Each number is 500 + 50 x the weight over the matrix's rms, rounded and kept within 0 to 999. Layers, rows and columns count from 0. Numbers have three digits each.

# layer 4 MLP up, 640x160, rms 0.0491, rows 182-293, columns 40-79
460473488461533500569436461498518521477519452482458457457505571464471528493469539489507457472443457526466464443458493561
523453509466590508524474495424502530459588502567553436535462500462515441546490471406460513446500525420461503528590375538
509550487551541424530457518464520454601419425486592423480459587466462574469504476544583488510475520418479534549453513472
531503512444462520578435517452540579484461535365395500570505414570450559498576558457470441458501555560505483455574517475
556518549479431482519498493398558485454627450432394554495510483434458544617487532422588518501485592537593506570481518538
518473525516450443520564533537426566449531473553479540519469509495557571488503488500477511460486497513428496626539478492
479498445499514499510430394538514535495460518446496440560530451550509434515533426449512467433526415473509523535529490486
464521606443465452557497531530541575464528504429423446459373469508554587591453512600541561503562440510463467510567585468
541460499552518482481571485516495428424551512527519487507502582456603574573538539547548449423396480425512480568578509517
535491518511434504541466440450489480526620559524466447433571527572539473499546386470455561469499466432571474525529509557
523588511458461495579532472493492582532550517548496488447505523566482518489540528436506599473487530500447472561491488548
458445481492500440544458532517478497508457446401455488407517419448551535502473491450500529532553474431457483505433552491
480500404549519406462408508556468521520412561521473483495479462489530425551525540489435418417451535509519474557434472421
585634443460635446584494578505552556544460480459589542485488497456457528477455498471507480429467531541580585577505472539
415471540493376508513504497413485464502448423546530511459448418456443472476450541542526505492525526507553436528522500553
592625552452499568497465570435504523427382532492449520438507440519423554526510481456570471481531546492568561420519434506
559447522548562460562508550396520433521570558473404591414575503443432452486530479488539395465506470486559472506458518411
524538535481451535532487479441408567540528514525527499449452511482524463530453448464535553619406445476577577547525595519
492437558556542495562552487518550508572489437520519408593474569506459473445450510439512535478411506478486539554392564548
470571458467453443479521509552542537540543436565552471464560470465584500430484546599462439484472514484554582456480477448
532494495513499480503479562510460506564485522514484494452565475436467490536504510518528511413561629565469538535518421550
549578538348464449330541548470473523459492588491462586431414455505434396507570556397578532578551537562493504540452498561
434482472533474513486569552499505473568571489465469427455490459508446504481537553507595570449549533448511462495525497521
442492475440520489471550452469564549485398457538597509399483518486537519560435422491496600432562539534501460466476485482
433468451399442477414518550481470547548568478532552553486460476517532429445513481466572478507552488579476500566518428574
545528494493526459551571508602642531468526547489497573477484493461534473473512413456482505502499434500537415524471542563
496538496536464575511403424572495417591474426462556486496502526572436502434573473576544467410480579507568557509401511564
485442423557506545481503449504558507441577454398577496572505495481391507472480486469470474471578436549475552529515606547
487447421492518535494504583485457499562539439551485576565578509545487418502583467448533473434559508460518487530570531542
405437483393511513452527542462479566537553526563478503562564424537574652544512498436499542634554463457524487509522473497
506541480495500403477495489419465572517490419545535477504487478448516480469520465436452510466562484554548591487429630505
542504498549576532538427447543433497457487587492508435541513449462446547492450490459426531506401453457530500545525420518
519579457517528587479498534572420546508418492558564554519525503556463532467516503513480539476434533484428460498476586416
558466467487466496455542441416552420575425558531552561440507543456459441521520531514523518494440525449535415452496450477
533458485442447530517481516487531406436411382534491549469537472483562532537555536499543482495497526511471568470438436421
545477535581474552572455401443487518475447496514501618538414515601544557463579491441587441543467440402397532466606505546
457493522540461401519573471480560411528511561595467547524454509455553465510534505511459544529476540595503543501461461480
561524504477538541481407445539523450521556542524530477510533583614593564505492439544500517511448509475491570484484428548
477477536585571494470428522488490533431527614527513439477521538528504567538559532568461508550550495527508508553533433454
513455444504419465566474479516506507527479531506507562461532439408484468488458551475548569445581578505613598425522573494
469541475476466502502449540607411482554492443520433458421579475533570507472554498476487482559451472558491509528471525427
512541565556422602516548455458454525438523475458474550430549412463649521369540504473532445504427451509523472529464456571
519409468494510476469547449533464542461447515528515477499449550434557474541484565509484451467466582556481499511527522482
474515489466402431486447518427445485491510499470464439481535469522444546557463478531486411473474552546527508512557479433
442362543481488468463477496465585462601531563461498435568270509512405521576452425421495577567456502425478416494586525574
427533406463534485467534559528433498469584565539424536479486544477533623483512446517563546519569554567394559541549537535
541538480492536482538483421591476475511436517401446552505419531614525511415528518448484427548523450418518422565525515497
460488503479511500434481522504442532498559529480478414419579499460521568494431529523480441443562434482490525451488516557
503455486572474430540408481566416423544473502445485499590529442530497446520476412523541465501456582447576486526481471569
498537395566467419583572501512509509451520575430481537467509432421476526548565530509517577515489491429531564475515482470
444504412496579530482506557526429509534529437478461560391470545393486547571443526488481590549533477424458467560470454552
556465448526461489502498500592486403483456545562528531512513483531466505521510519456468445538485578457562589503524505543
515469536519522495549523511400447522444522558437491579552506392484435470477491446476430512516473381529471593469547531546
442486470395453573538479550458558490529488518497568497534533417513472453491482503503428575460489500513489556562449575468
533544499496467514541468480520535405519469487589579529464576624416536543495515488462538516530431441508499462555539472478
593483512488424474577507511530426441519567536433418547616590432513465451433545474509462459525475600366479550503517474481
547573517522435436505549453545509523451522542451472566476549467443533516504524531515531408520435537450454540569506515551
508473490511522482531493511494542580530514520460441512454573443456485465432472564507438527505514558448457525568422554531
569508511508559571470532564508479463548428458487596532538499588632428534503503464544439545552468491427511408515573494557
508488424453580548428512531512511548461441544563590449455527564445513479461591560481538574580409456556536446426495480602
540545577540498536528478465486530493501492444501502460388541452479478431425482581513475500526552574466519622486422446571
508458501559526481439526489541451393538504462554483452482461457494570510479541518511434451484503438538501528470501506549
452501490399550572399485434548480592587571465527575533462386593603470506403508542489454560566460485535493481432522514460
535519454522480600540516478513483533506462517535559465520475467513489552572604471492520550544520498541550436499589409598
484596570495478469482601518539458501488441541499569464473409509571525507492589460496553526482525533393472537473447497558
505525468497493438441541485578462386532404574570555450533550555448513555568430474384466500513425482491527494484422483599
521451531551552471591442416511543633544444548545436506506594405484449559482512520525376407465512454451523510422397523551
560481450499431583533445396554493543482498570512507575510418580488463533538459536462453531447537576551506551546407435477
463452423475538418499468489427515473521471486477411504474528498529487508490455542436444588475509455492460416461415479590
496610458470484534509479602592524445556526462528551485451548464457512577490537476491580491456408472582543453529479482548
548532498537471499487613609510524491438515536483490536534464527593537399506525584438538425416558502485557494456532560500
480482502483393513434552521438457497500516526464416505525451479565634417473590380562468513578508528513509524422525492479
526515557559604488484541476464480456482515512469504557381555520407462473569495537481479491534511503513483385574514478466
485488570443469476453564439470498507562572475584457603451442521431470399553484462385527530578503534516449411511502485547
474477530447469495438478537514473530459456452466503473408568499578460481537469452461569406476453467570569564573548486489
508466468485430602558518463475515540488528451569531539540506477499517566600525532466458560529521447568594498396513467510
497606473402414482486476557564538510467598571533482488603558540522576550434484453457522554480540419547518563496550471560
555472397447533564467541524476526454467445510476500464523461496499478515479521579502483554505522488461426521550430456441
580443462509553428464484522429554368559422458480518468460526530529531466556553459489539598578493471556470475580443531510
457496408523554475498498482525443537441400450581570503449475504464490621488475485595507523483500453519559544447376519520
461574575576553536483424450480543535554527435545464482470526525567586499448487510543445467485510409464529537387520580544
498541446503482535513497488523366463516404541485592527518490388404531408536482472373511503451442523438589471479406481520
420518524420507495468517504476512544524502534457489493480476527439548481559401586502495481543552459481479509537467495453
529567525505528490471466430426499511454519574502498530496528564525596431522480437549561521538579526568547519530535493543
448571556590427454413429477483545483548559419471393491469468434484459556511543620492471482587562512407478564543438461547
427549445495410584528469482413454571528474476534433442470450497591504468459489534634444546564470508534483570510573486470
511558439511448424553479455504498497517452587497588554525520521487421528430593508434456452478493524579507442617446445494
481520523517555562524412415453511520480555498468432516506472543467555598567467555494494468478544473578460569465505529433
479471566553545518464588559545477482506558538468493481548450447525468564480489564496554521553525537593471568545510505564
426452461579565521535523431486535589441495506555489478581482450497508481512479425407590504476574500458488538475537481470
451433563492415557474454449450488439491569429524507447448452513569480499509414554416546550558479557438497527432476500448
598457606487547440549447519567468500419529500496534452496403557516553513499487540461524504543516622481402529436434467516
525460510564421479589611392416452442488493575522466543542372513535593472443609462415502468559448443558447509499508538596
506534528528595528553580498453471441515424572581528555581545544516496467520504547537528519524464540477518496472575523491
472503486431568469490547530492525387595475539402578536466471621498458607568575487549469554457416564583459501493574532490
486459542554533620552457544536481466475481468521536469512558516493492541436387488485556545503513487470506498615516565509
549553420589535521611508588526593526530465520463526577569466632541476447570589461493497490600437467478479503410504548521
531488439507554451542447525526515524533440399426614476585526500465458462479510552552460474505526529498515545494527532536
378570427454507482498604503572504568442489565416489483532523459608433492459479474509457515484535415535454409494516468493
440491447407542523425561427544510588429494534564460514545469510394603484600530530555550519513438414596468446514534440475
453434443452471551447591556503483472492436479361559625579555514450480477532603561444496515649452515482529603499528496560
467573448563493466474471477555500401531497528448549555587530541406539394491602381456486564593528434504562508453471501509
470583611511448422501556453513470433470466601499476528496513458430522449482486486542501438483528417557496576514551477531
531458433480576472531569530431577586510433506508477591434471491418462457543489491448467560511556414455525470454448493469
564404526502549492575511475489472574513522540493573505585494468482573416509485500501481492592504521476504419500501513479
479464540506482498456535523619555441429542637460550394483463561567568596518548439531466481536525485474524549466500505443
536579495456537473514552538468481466477538481510520444592600444598484516465452542470536507486487499439482531527551431477
577454531450476457466539387454426503579411545437520550450413513540468586601414591579490485501552543440474481493464533563
470502475465465427473536524429545429498538402482549474424548525635523516436545464505516467425501494606542423500523461560
521567608545447568428462472496574414547575442593568432566601427573538452499509503494489512459472572407552539416491476529
435516544465450451461534483479492531529435549586524515472444516476451456464430537502577496438455413452542434512484484488
422489467552489439444474491511535575558587514500408524501482524467502579534515523595478438483486519515496457448522474449
# layer 4 MLP down (transposed), 640x160, rms 0.0336, rows 182-292, columns 40-79
490590461462474476449586517543646448526539460503499475480433563461527583526521550527568476490570498473513447503653538387
552617469466472540559512621518582416528456518460477501507565504520532472542430507460529455395558542552492549580485459458
546514497472469570473499529614401499523454568488514575535523499392484482460545467491426484445470508385514567487533480381
421555511337617540503458431533486504496572490512525483567491551480439431409358519544504495403522542447481497449450457410
506500504439492516494588539562501471553467539512561468523490397452568515420415524565500478437467564425514476429552503438
404526539518535526479507546421483557496523481468499535462405482531508523485473584452435481540452471523585500522513539587
511491427514590486598514474577508447501436469553547435492446504552503541495361539487507502403529477500454432413517463563
459390505532511595491453566465498472466546488463527528579490453436505468546487470542380553390432503496507578529493453529
536563439482402577523425563551446505529432597492505548495521427505483506442476513608519569476512505497508495460471471531
467470546463543466481509451421528456577527440429504512503449460433496465622390593446526528411556513536453480432466443538
553488503453566449507526476547560510450469479434483511520599499495492581510476445415564455521498460491530430393497534378
584515456491589480503495526546511522440500445378482518535545585590450488595612501496501462544513516593492540548543437390
520517592521398474503510452439526538520482514500591537483533517464531497534515536512607450574511496475605470445534503479
475579533530478573512586449509511487527501477434518539531562485433529488480460518476596608543489509530567621484427500579
510527516524490572450567499469503540515436545500521572549487522440476572434578461560483492483394556568553543493434418459
463560558483413516430435535462470570483559510503474462527472477603498455486444534520486431512484531430450463470563447574
457443493500498448411581484471600456538579592550541596521443573480444496511444507406506474540409541454532440517586480549
587391398508529435510586485518489427374506455488528518474524536540514568585625414464513398544465543546479519513559578475
544530417460528461539493545518663491481458483456507467478506572566552542427555416612521467537556570485461470418528634525
470459472406527514536436523505486401535523544538500451519443577484404489577478425478459499447485425507433496482477455504
550480572576448503552492480425440489494392460415522542514473455502481553451641450437518548436463418448387471496580528523
466550557468474509560401386497530505561497466528423469539585452542493517464401382511587458455534518523417537450372476527
551467516588516471516484512408486451488426496478459477507513530581469537437572352476462561499533497536416524394488449486
491511433526457496451476627585451465491507576528396477499483516491546550510542527489521550565552436502473589433530468488
494475542564443430575517442469579463504611505366577523574517497490442374474497478376532489437518503455474562489499419493
427488523436476474588559509446486488576509453554411590541517479470494564502537468503516448477482493528467510496504474475
609548469457517438551447470470489443551461511493461539488562541475467533539615449473586475466502464539455582469511565529
498547519548529455459467444502388476516562503502481485590441411428445483504534527490577500516413511456459565542514521577
496507519471504484439438398489526481507581520555546537463492511452461466419496567512424478539520501521559495566529551435
475556511544487596428476513499475471481536523542435441602553441515449506445532433525461530428582466471476512543383684472
578509464578548542509577507522467467492562577506458544547589410435504592484518570428589487610472483549493551484546460615
533461445501509520575567518536512577501467478492438477467529490511575529460454581504599565516468542545507483489480516486
484542437546489539479538529496528605439462439477420479469486424500541509523531478567503487450499486494439507553474504431
475488523608479504531571473491416522405451432568501478544543475487556596487512454500462467442441495475461528475571580416
443532467557428474382557504433554472468540566455553466484469416384492498537527533524444497454517475466498547490530492496
501492590481541505515453468552429441513425450416490480518389491477525555585458541494491536405515496481569415532587408505
461546479542477666538515532507489549451424554506531467523504554444438567429502511604513567599496466450489462556436377497
455411557474466555414435536469402550572471505426540560466535469432511487511539568525493517557526479472480527602452484465
451473487511441598616462484496482523442482499434480623526555430438419473488507513607482476463449480483580520489500429573
500512574553491408460416473495575490480470436489473598444448537533512454440557461547445403571429507452535477466505433579
497578496552472504411479425471540484518467502450485495468561440489513561552514519473537490465537504471557525527514499528
527542480563573547414555463492542579437491432402507568514474519466537556463665454486498567524397528518524433507621545538
486563464508467618415523475443474556491536539450550393551552418471467568507535541532551438383535485446526442566525424469
428543544467470509494512456534470485470443512605419475504587509561467404456448577503504447490516463443547565547515521610
607567499472528456619570461555598377514535502417458458449551412527494480489489549377468443477491516507407562517537560426
472471630500496489559522461527516494438579526499509465520460512550484412434497548492472511536511502521502410541472640414
505464451431481525474561463428545495508435378547491536511478569481408459551435502459442508497595526579500476506475456571
547429549515515478543476569482370552507498501464584543544478561419505507540489571512608469518474504536564542548514526432
462455496513512551497554483496525488516510503442458595495438535523474498575550437550543502586483466586467493496511507518
493467499393461582449531465475480520468488563487453529408487532528506449496399482404493484533537549466557496562549458563
565511583531458494518478515475551431512546575423454472586539477541524503510512559440517488434520530503441603504519465555
500419412503584508488540455508505502455553491477482584490497565516392517474552616466522508511520431504457476480500502500
497454518457462410501520521544509519532459476488474423506498566577464513475629455583494483376518519522529479534534484546
450486450539555540468534557481437429502529576476522442516472365431449568440525589458491484555465539512413507574611531569
533463561508495467521629496560454503395567381510486481424503478455472448508517494481489498496486545573568502499559569435
610573393444560536458417472604527483482473540492517433590468512494431438455472460501549488384605466485530487477492520517
593497443468559530529459502596426477474474458454501494477541482484460486508455541531422461480537482488507548487453569511
482599557531532534517569466479560482549505474443406524560464533563500549426491522454562414427493444522441463484503584505
528637501479544553513509455480567600501541510532489524515587540463553477493492475558428470476493500499567468514495462566
506536572540456458463602431540540552526563559525437490529392416480501435532467440550564446441502578522483469448495472490
515435494492533420496547503501489508460476578457484565583549505571543533507514479581406453503455522661496497448560624511
491477555541543505440497442506518533405540499432409570505496508490493454483481530442494521575526499483537476470538523491
438520530495420531526369528480506437463476482447502535517516506529462467506514504457507527485434499508502461538498410605
501489502532465473512567498494523414567490524524482427517521437493436590469451526507555483573529427606499457488480556508
552504480389530488520506548443514496517563528448561594511523499484547621512518490489434568505458518465471494563553515526
571495523471550472494452472380459487518546528523554437486510533499510548463429480496453609480467526453529563442410589517
477517557546518488483515391578517535510558490509429498497528506523494470478458503541520479482426474476461502563552477428
505502453463461562534517528531589465494391451510569497583533517504386474552518454415573594451503480552476508512441422483
474511488505498499386514477457521359444447532509513458503477429442594516548497545439546420438417437494553508562590576571
532444521514418502523419529461432474469579513488491468471526457490549474609465539397434435500542451417559508462487585507
484461458527544567508477572523553530512521495440480445549372423428537501591536441438501627551478447520471449501521379533
529552432497515539447492506520589495621480429499461440500514512555502504585548452497490453586498480475570462449490484551
504514571463527469475548477453613495525559507470535477455521576511538538474588485500497406550517492492529572461512475493
558537441518464489479490459425522473463554398532460554414371487508475489587405458593574531418523487426495550525490488587
356480481447515517485531391607449408527541557490523476479515512461456482609501521363539531525557451487507486515560446483
482531525565502579518507469494516552510475478436457543537524496475502475582525456397510469524525480496491495541480423454
524503446499405527457546553478538439484425496442546511524386488470443593611488516614557505556479486521520506503476553468
430501596578528612543483386541466596461422505543491491479536426497544491454484491450475429475503519526486503575510545537
474497428576480526474500466464502474503495536459538395597481547516493572501450436492543489467490424566498474564519489498
583549344534451461592445556514485434457590486567566470572552522477475438489557443582541412553514393533506424476511513458
555454526455579459460470590494524525411450608510425517547465539513512580518564518486607538546512564502471527560498480503
445513515407446542504466517463543546513468566454432473515402464475522457421530423524434445510441443560437495560493537545
638545564608499447529470464475557468420470495542550453459558453542455579478625520566507480480432435520497464523464584531
428531460495482495495528483440578492461511461568499417490559473530469555534480490522483487523495463546420471583477492430
577551531446611528401576507581556425524457517577612461523438556461498489508479480537538501542529557542496441494576496505
605422505406445468541521457522538484499548541605589500596479408559514470448497403526576503441561445502541542483532550418
515503434500512526553475492466496449559580504473480410479545481496520570485616506484546539506516446556538472480495577460
457511499438464542488434558508481468561490531525498508492442480461513454551509493431450476492470498528489460529496434543
469485579576493523508533469524470467529595486528455544573529505446460475557470543486496495480507607463507550466499380528
533487519492467512550492545534493562466450513491466565563538467427476455458558535518510495610609597461432637457446529494
504566486460559513515421440422500446451498520554441605490467540550608432577425481504465496539567497538504494482505540549
491581468553511509523443549429528529445482548593583478503544465535543539522593407479534433467529523502566444493481475466
618473525523506571479451478488411563512479510523488580503484523524452406477528558432390512509463583445487441394424491505
498546497588481454438466549540527486562580543443435448425472423566485508464466551421498522460483467367395493485520399553
418424522417432508530500577422539528549510481501531486468432428564530508423477429581412483414438482541413577444502544486
469526494473538503528537454501541472576611468511521543512497555519592512407538494500482446498507566612475439613540509443
488509538584476477498446534453548616489531448496480542546478476533521471458511453554494536574527611470544538473488564512
512541570616580543441426605434451516559525532459497580439548537521623553422551498476540419436504534434563538476440568434
445457558478475461446517510460485448472421561416544545470382495496516495484486608491562603430501501497391486549460405561
456597513493543563544485589518524484575461531477463529589459502486588527488568452553460465510475533479479475464489504484
522608477388530568527443507541398508585556466495465538426520425561491587495557487545443472489598461483423548551534398556
464549479628491434478477423483535538566496503487437483509450459494530469530564380462493442481554570523450484387458511497
396513513466571509560456477539572530452405544455516458547506481493564401475546465437435563618529464496504514557568542482
435515514505484506436514559526453568482427443537500535394505399510498420540440587576552597510556526530555553575443474537
469488451408519507522535516531436496542579518519452399448517456497513500513550398576478506495491396404585511447497552464
430511401625607434518546458482551460490487436476529505529425456412564472479417474443526566456453470446468541399515537489
432461487481495500601459474515496469517506484529501509457494563450507473443410532446406522417516436459503460502471534434
446561560478440514475469403468527526476516521486601551534464435515439475459536513486524551573483559474480418508517468436
528462486454539415476489551556514536471593515473537532450477525563472553449554649418442483539471430497485564483468512501
543524469463504457472506551561410476447550504482513525465568535529541558575524451530535440500445503553482565490522458495
411560491456602478520492568569462479469469575368520480486551491575609435421542507464476506580453518517466510418473582486
# layer 4 MLP gate, 640x160, rms 0.0525, rows 183-293, columns 40-79
402474484556520538482569460534485557460539465538444445495538548514482518407534371489533483533498487460502411539544482517
551538478424558499521526505469516434402486520425491496568502491459484563568451501421549585527458648521402474542416533461
470458428367490556470478559474518413586551547528605566416530483479436472503467500538437585442426473531482492491461490551
526460481577558433511427537455519553559485413458476461426547494507528406411515604610446417452553455490593545502566454381
537469402466558345517533498502467526435461607425450523440536500429498588540486542498520411550450459581523430481514492507
457456521558446510540486457556460551485536503511433485561572459522519477514479494497536406526564405528567443416567541471
460423587432428488447488570563541496553437498566438454521483534525534547474546419538521418432505487466562427558534532487
478410526481574486444541451523588483521448518465532508511467464454595500497507494493491500455486474504551453598434480525
502550541508509420580522459429509530532440485475532551513522469430539361589454494545470529460527490410527558463474528516
530461479501516524545491492474456475537501514437450423485472497554436519529455448564489483503492444509602417460549458509
572403558560399554493487580454487572538652509526518476523437490547566566486489501540515471469562564437544532444547513591
550448551444496557533545480512502431520509507491461538521474570579568452452475438536506545451485497472477548485495378468
445465536537395454516530482427542504491585505573450519566488480421529435499491521498526447511548564450605497389475500553
493533442577552510476485417498433439510418473466450499448516588527478595366504471498476459459544428519479519483445503561
444643475513429567474477448429533408455429594561583549457467507559423485490535389522517558464537513493490412525503529532
502447445491395480482444485430434534494611441479475489480543496562474489391515409449458518535517523532526457484585515462
589498545419438577462554457478558412568492542500509480555509534437487405546419553542433551409470538565509481545440460471
462443497527492462404503573506458502447506524524506531497595407413552545495521523514461473438523467592467456484517431485
463576421481557457447421443522529572442424468465574479445490562434540471522489532541481558454513455461528503538425507518
470470479497460481475521499484512476536419508423569590519491416372554473450505505497525441469538410525431505624507456424
522443565609496402541519470464477522543588465459475532601535449502520493428544452500551423428539523573448529530531569509
454522485491455549470592523554501452539432490527447495498493433505514530486479602517532533454509503446434533466473458510
423550558489469602491521549420419528547525555460553517476577560593535498551502395514476479531496462497522440518582462457
466481518521529499472568477393518496439533564455512519514476531488536493560542436458419493468465488551531520406437432443
437527505539443501514545466454534503471541514518564512448527453584560413461487487446553417486415485533526437481614593437
456485544410406446448577464551511506450381559466497495458531588490435476477466492536562599501479419597483411509541493464
410484443486491533520518502431516494458677478502446409477479496537468537557495401482575460466573529490489445495567469518
460435513495542420411400466524563493586517507492442545451400582483414550522509508466501505401542537460456553551444512567
535562493516469597473522538581478490567462514538534440525493575539526589460531487487396537569438410460451490472515473605
513512536510485487486423503503398479569609468475437497503571419544475541436481492449467457415544404530511544507461565508
560493506497516546429475458453583395555572477506530416460528591506486563493464494511583463521519446481535411492591577536
511464504483539434480550496504572561436502469532497577452485565523574570470592491592509469489515516558548585529531525520
579525413498532483468494540534566521511473384552456532527537489445477490420505561476584486439548531460526523566457500468
501503499473545506533540511564483503517406458465530547439392417540540537505574456497509552427525562504471501467441550465
468413548521454501515557473460584629364454563499487511484561511578552460458603443492616479647493443467379541401505560551
571492496610546499551529377457556525426445540448488447536526463526586500513409466447548423477473449452506436559458534537
373453421445509538476447471474453493535555463456605484412568500429531605500416561510585525475506491519446468516447488570
573471516400512476472490493477479434581393547524561532540559540546502547483542405458466605437491549429557468542466468541
462478534565418418542485450441534480449532445649501464433469461419564506573498445513520509466496517531517536534394489574
523428567538454501497545455484478446483499515494468487483493501475573473459440568486523437482490465544532520553524432413
480397438481466473539455426521448502474530504465478582569522596629515497522574456522517463608474510513478410444641501495
523477385536570477498488487505508499485458509501430447529511553461523499535485508546577490516463484566471388467446503523
546506395438555515440444455488514387553468487436580504420445473483482537423499450450444520517534517504477475507565630418
449471559583483537477598426479443490443536556544377566433518562521661530551517448492574495563661454545540528448510453506
534440490444496500461613556479481484399498537567551515620520549529545510595453500572483447546521475454523523568503466509
528473510449514633491434514489589470522524447399510571430408423477469565468561477560535432502416401521520440531539483418
524542512537423544529521463490543466538471542549468577437532556502558547497414581553494517479514609540460482493541505576
494550453417499520414520536436580516565503497533498509473543492561458546514383477586481500445474430594484426550478392435
562514526510504521491451541476546427539528467416420450469565488507513445517498501485516498439544520449577472519524514560
506513534536573432537438501410468534495546531436560489464518474483526490549513475462497522557432521554489500534397528512
531500454526503508541464542493505434495527439503484463478503547447494469497566561499423518488450510406401443527464505434
431575459469436566568491472558559529537491574583474574536573506545535525515455456539435396472383538507592436495466458509
360624494415554417596469546477552505479517397522545484465575460576615539366545511542509499457537488539434486525441557535
453558428455511443457486593497538438482538484454434429491516455547431430593430527451504472442479523611416455521483502503
520552452477542469508418522557486488604439460499562512581512497435423396461515580550456541448565405458489461525466444479
552530444466533437506456425474541519516546487413507496499478496513535447454483554551512568560507484459483505453465514474
432532545525526505530453489505518554496465495573571497504417557555580447501464440635463498414483488472504486534537608474
413535437432484468510419520490476452430466431592534434407549393530558483496528525521550448460498440477569495490522448513
472511482572456476467510549578456568559498566488431551537519574508514531542497501448552513497449467416417395571507498476
569494387486428576495554520602489425392425620527555554496492551561477523420535441465487537516513376513485464541568542462
523496524483573548535527567482495546508458455538532406563427542456520531571464466521561557481430471456509466588534488498
524530460464528604407444407421548470545549461481495488426449522570461459527564592456507453533491498485522520525486456564
552496599584475460514493419444407452505434507461531558513552575388452539471417489480487440524461389520478473423513494483
419499459549543440482501483494509570507400444542505498472562494534437462457585441430479470491512518440458571439508551520
441638427558487442511494463566454433451463554514486569494500481557431530541485584478477492536533564485551506434489499554
393467485485452482535449549451530512475514595572558514461506614486394625519505450518449469473447490605479351485499504448
444487468500355573502422492461418558498506441557526503470457496585520486441477463423456560504484544526473460516517458446
451540469498493605523534481564520396429525397561500522460485538648542545460584525589390531527447450486527524455502548517
465548488468467543449448494533482531531505458565579466553522525569479576532516477548504626498491431476413447617512431478
475613532517567578552546508527606425430521558536488499567405470499522523577420572454424463439522574456556459483474437474
446618497493496496508421460570550537531502445486471547546477465581494502469503351520532561510472535550581485432373530487
522542499419474467528488492470508474513538530488448500516588472551455518460422470564558489502485462516482434467550514492
483533527568488516559484459526479490512546400468517422458521447447521510498542534541553577490585511568495468529588597488
462398437352390542520535485463564434447470519555620488442556475414378489522404636521546588465431520520446455447513528477
423534481506495559486521499459520541468618449532427505519537543615512510541544539523547503496512543505576505460591497442
567496480554514583447432552493550449548537520512404468555527556603428494503556482515502478510452541491530477554455516551
494474482592526487467510497512556529537463472507460541455476508493524583555479454518556532468493547512553418487575540586
456516471431440517554442485603457413439537520568533539477455470474591469523493506540379513565489557511410512529469508537
556482540534467525558544451539517425550590493579385507498498472461530561543480421482504433419534482492424432534548462488
449482613562534568587465442526466474479530432530480496431556473543554554415561418463525517509440427464508400496487576453
523443574545446536608576573467505492541450517491482491531503499436474471624512427525612498513475554440515462463441498530
513476507534593544493479551427547558537493475452537469446497558552527440448526501565513564530442515540533500518448513438
446443497462457484458554556494483529515431436474550528543519534469477504540507482473496510485401526417510477455466606515
564552548544488503469487503494619408486556449577501508589449464510453518500560461577461466489579531464447513504556458450
510442474411423437478438486446548380513364563551588496483492604527556435584434516529493400458554503502481485437448555543
565503550459494470481580482586447446444423523496475497614479585542449485487507540478504471608464414497493498534539491496
514506512419532526550534531457545447523554427360509499555476534502519624406443525472503403524524491532499476458505548532
523555541455553429491427467600532435510445448448553496466456513455521491524412508440532523448524573544535448484475502483
509551507628462509573483500541459393444540465489471435461502544559536556516566515535546563534574557494440456417554474591
503538427491504548471518547582552515530388529534545641392525496417516529424501400536420543533443383477518547449499517490
463448443499546634501516456438548485560568525397582464469524525531454585573512493528446591513417436509515478536458536485
470491493462466521484558566466566504521543494522486520461501476522485589471547382539590552513430441500451554638633549489
506420476482425612561487559553482404485484468497536479449469494481494552555512489465514610542501430461443424566470449461
469460579604507479558588512413611562455554467546510475486406551522479570567534552393580438575437521572462487440555571492
574574488492580483525434512515638504504468432507482463520536483546464536458567468496509451503579443533571513459450592446
448460538436407489471536433413484491519540525480474464477562475461548476503490533459537500493436487570494498529492475485
530493509436461555554551542465475498472474533422528446542476531476384484631419615534494526479415622530526518560486487545
467536479469489553409558425506479564468487548518491563610559610569568558456529368430530521440531484548550464481481470512
432455503534535452622511475578462484480560411518537487494563503486564543484506447448579468458412459560500489505579567438
521419518556467473535448449508560456485399393517562537544594443515527541584505552618468489448552569383493553482522432390
516541544415491457435513537488552493527438552528415448429551479508606464611549424462548472521470412506599505455450468471
512630403480580492473468506565488483477507534505627537570494527499476492516438403440411429502482567533547505522580449431
501545429482553482507554575465547552421572434521543440505495636534564594572447452559497585541558552580478357538565490587
520497484421511463557457489487505452473464475475536515493506457456454434523456554496440566467552506468480480528451462586
506528493508514589578458552508553406544507445474421498546565542476488515623421467524404479387406456556623427526451498471
504440431541489481478550536517538570508543440498546478518446477487562496474488548527558609450452556538521537467480512511
463521437534450577590433512469498507427527489527472484452518429539476442429576487506540558543485476523495538511553557478
469511521576440508485595451508496493439547489485535476470586515499605495484630454513613437513488566526526560576557521507
462483400442547484442488552460390552419514589423520532472490603527488590498526476452489474474482441558497378510511517430
504596462529440492502445457449474557517545571483511378491482478482426487580554454502550481438551581531531508529524444520
518476544567548503406436470572570535463474516490463481544471483504463523443556534587478534503563436446465517480539498465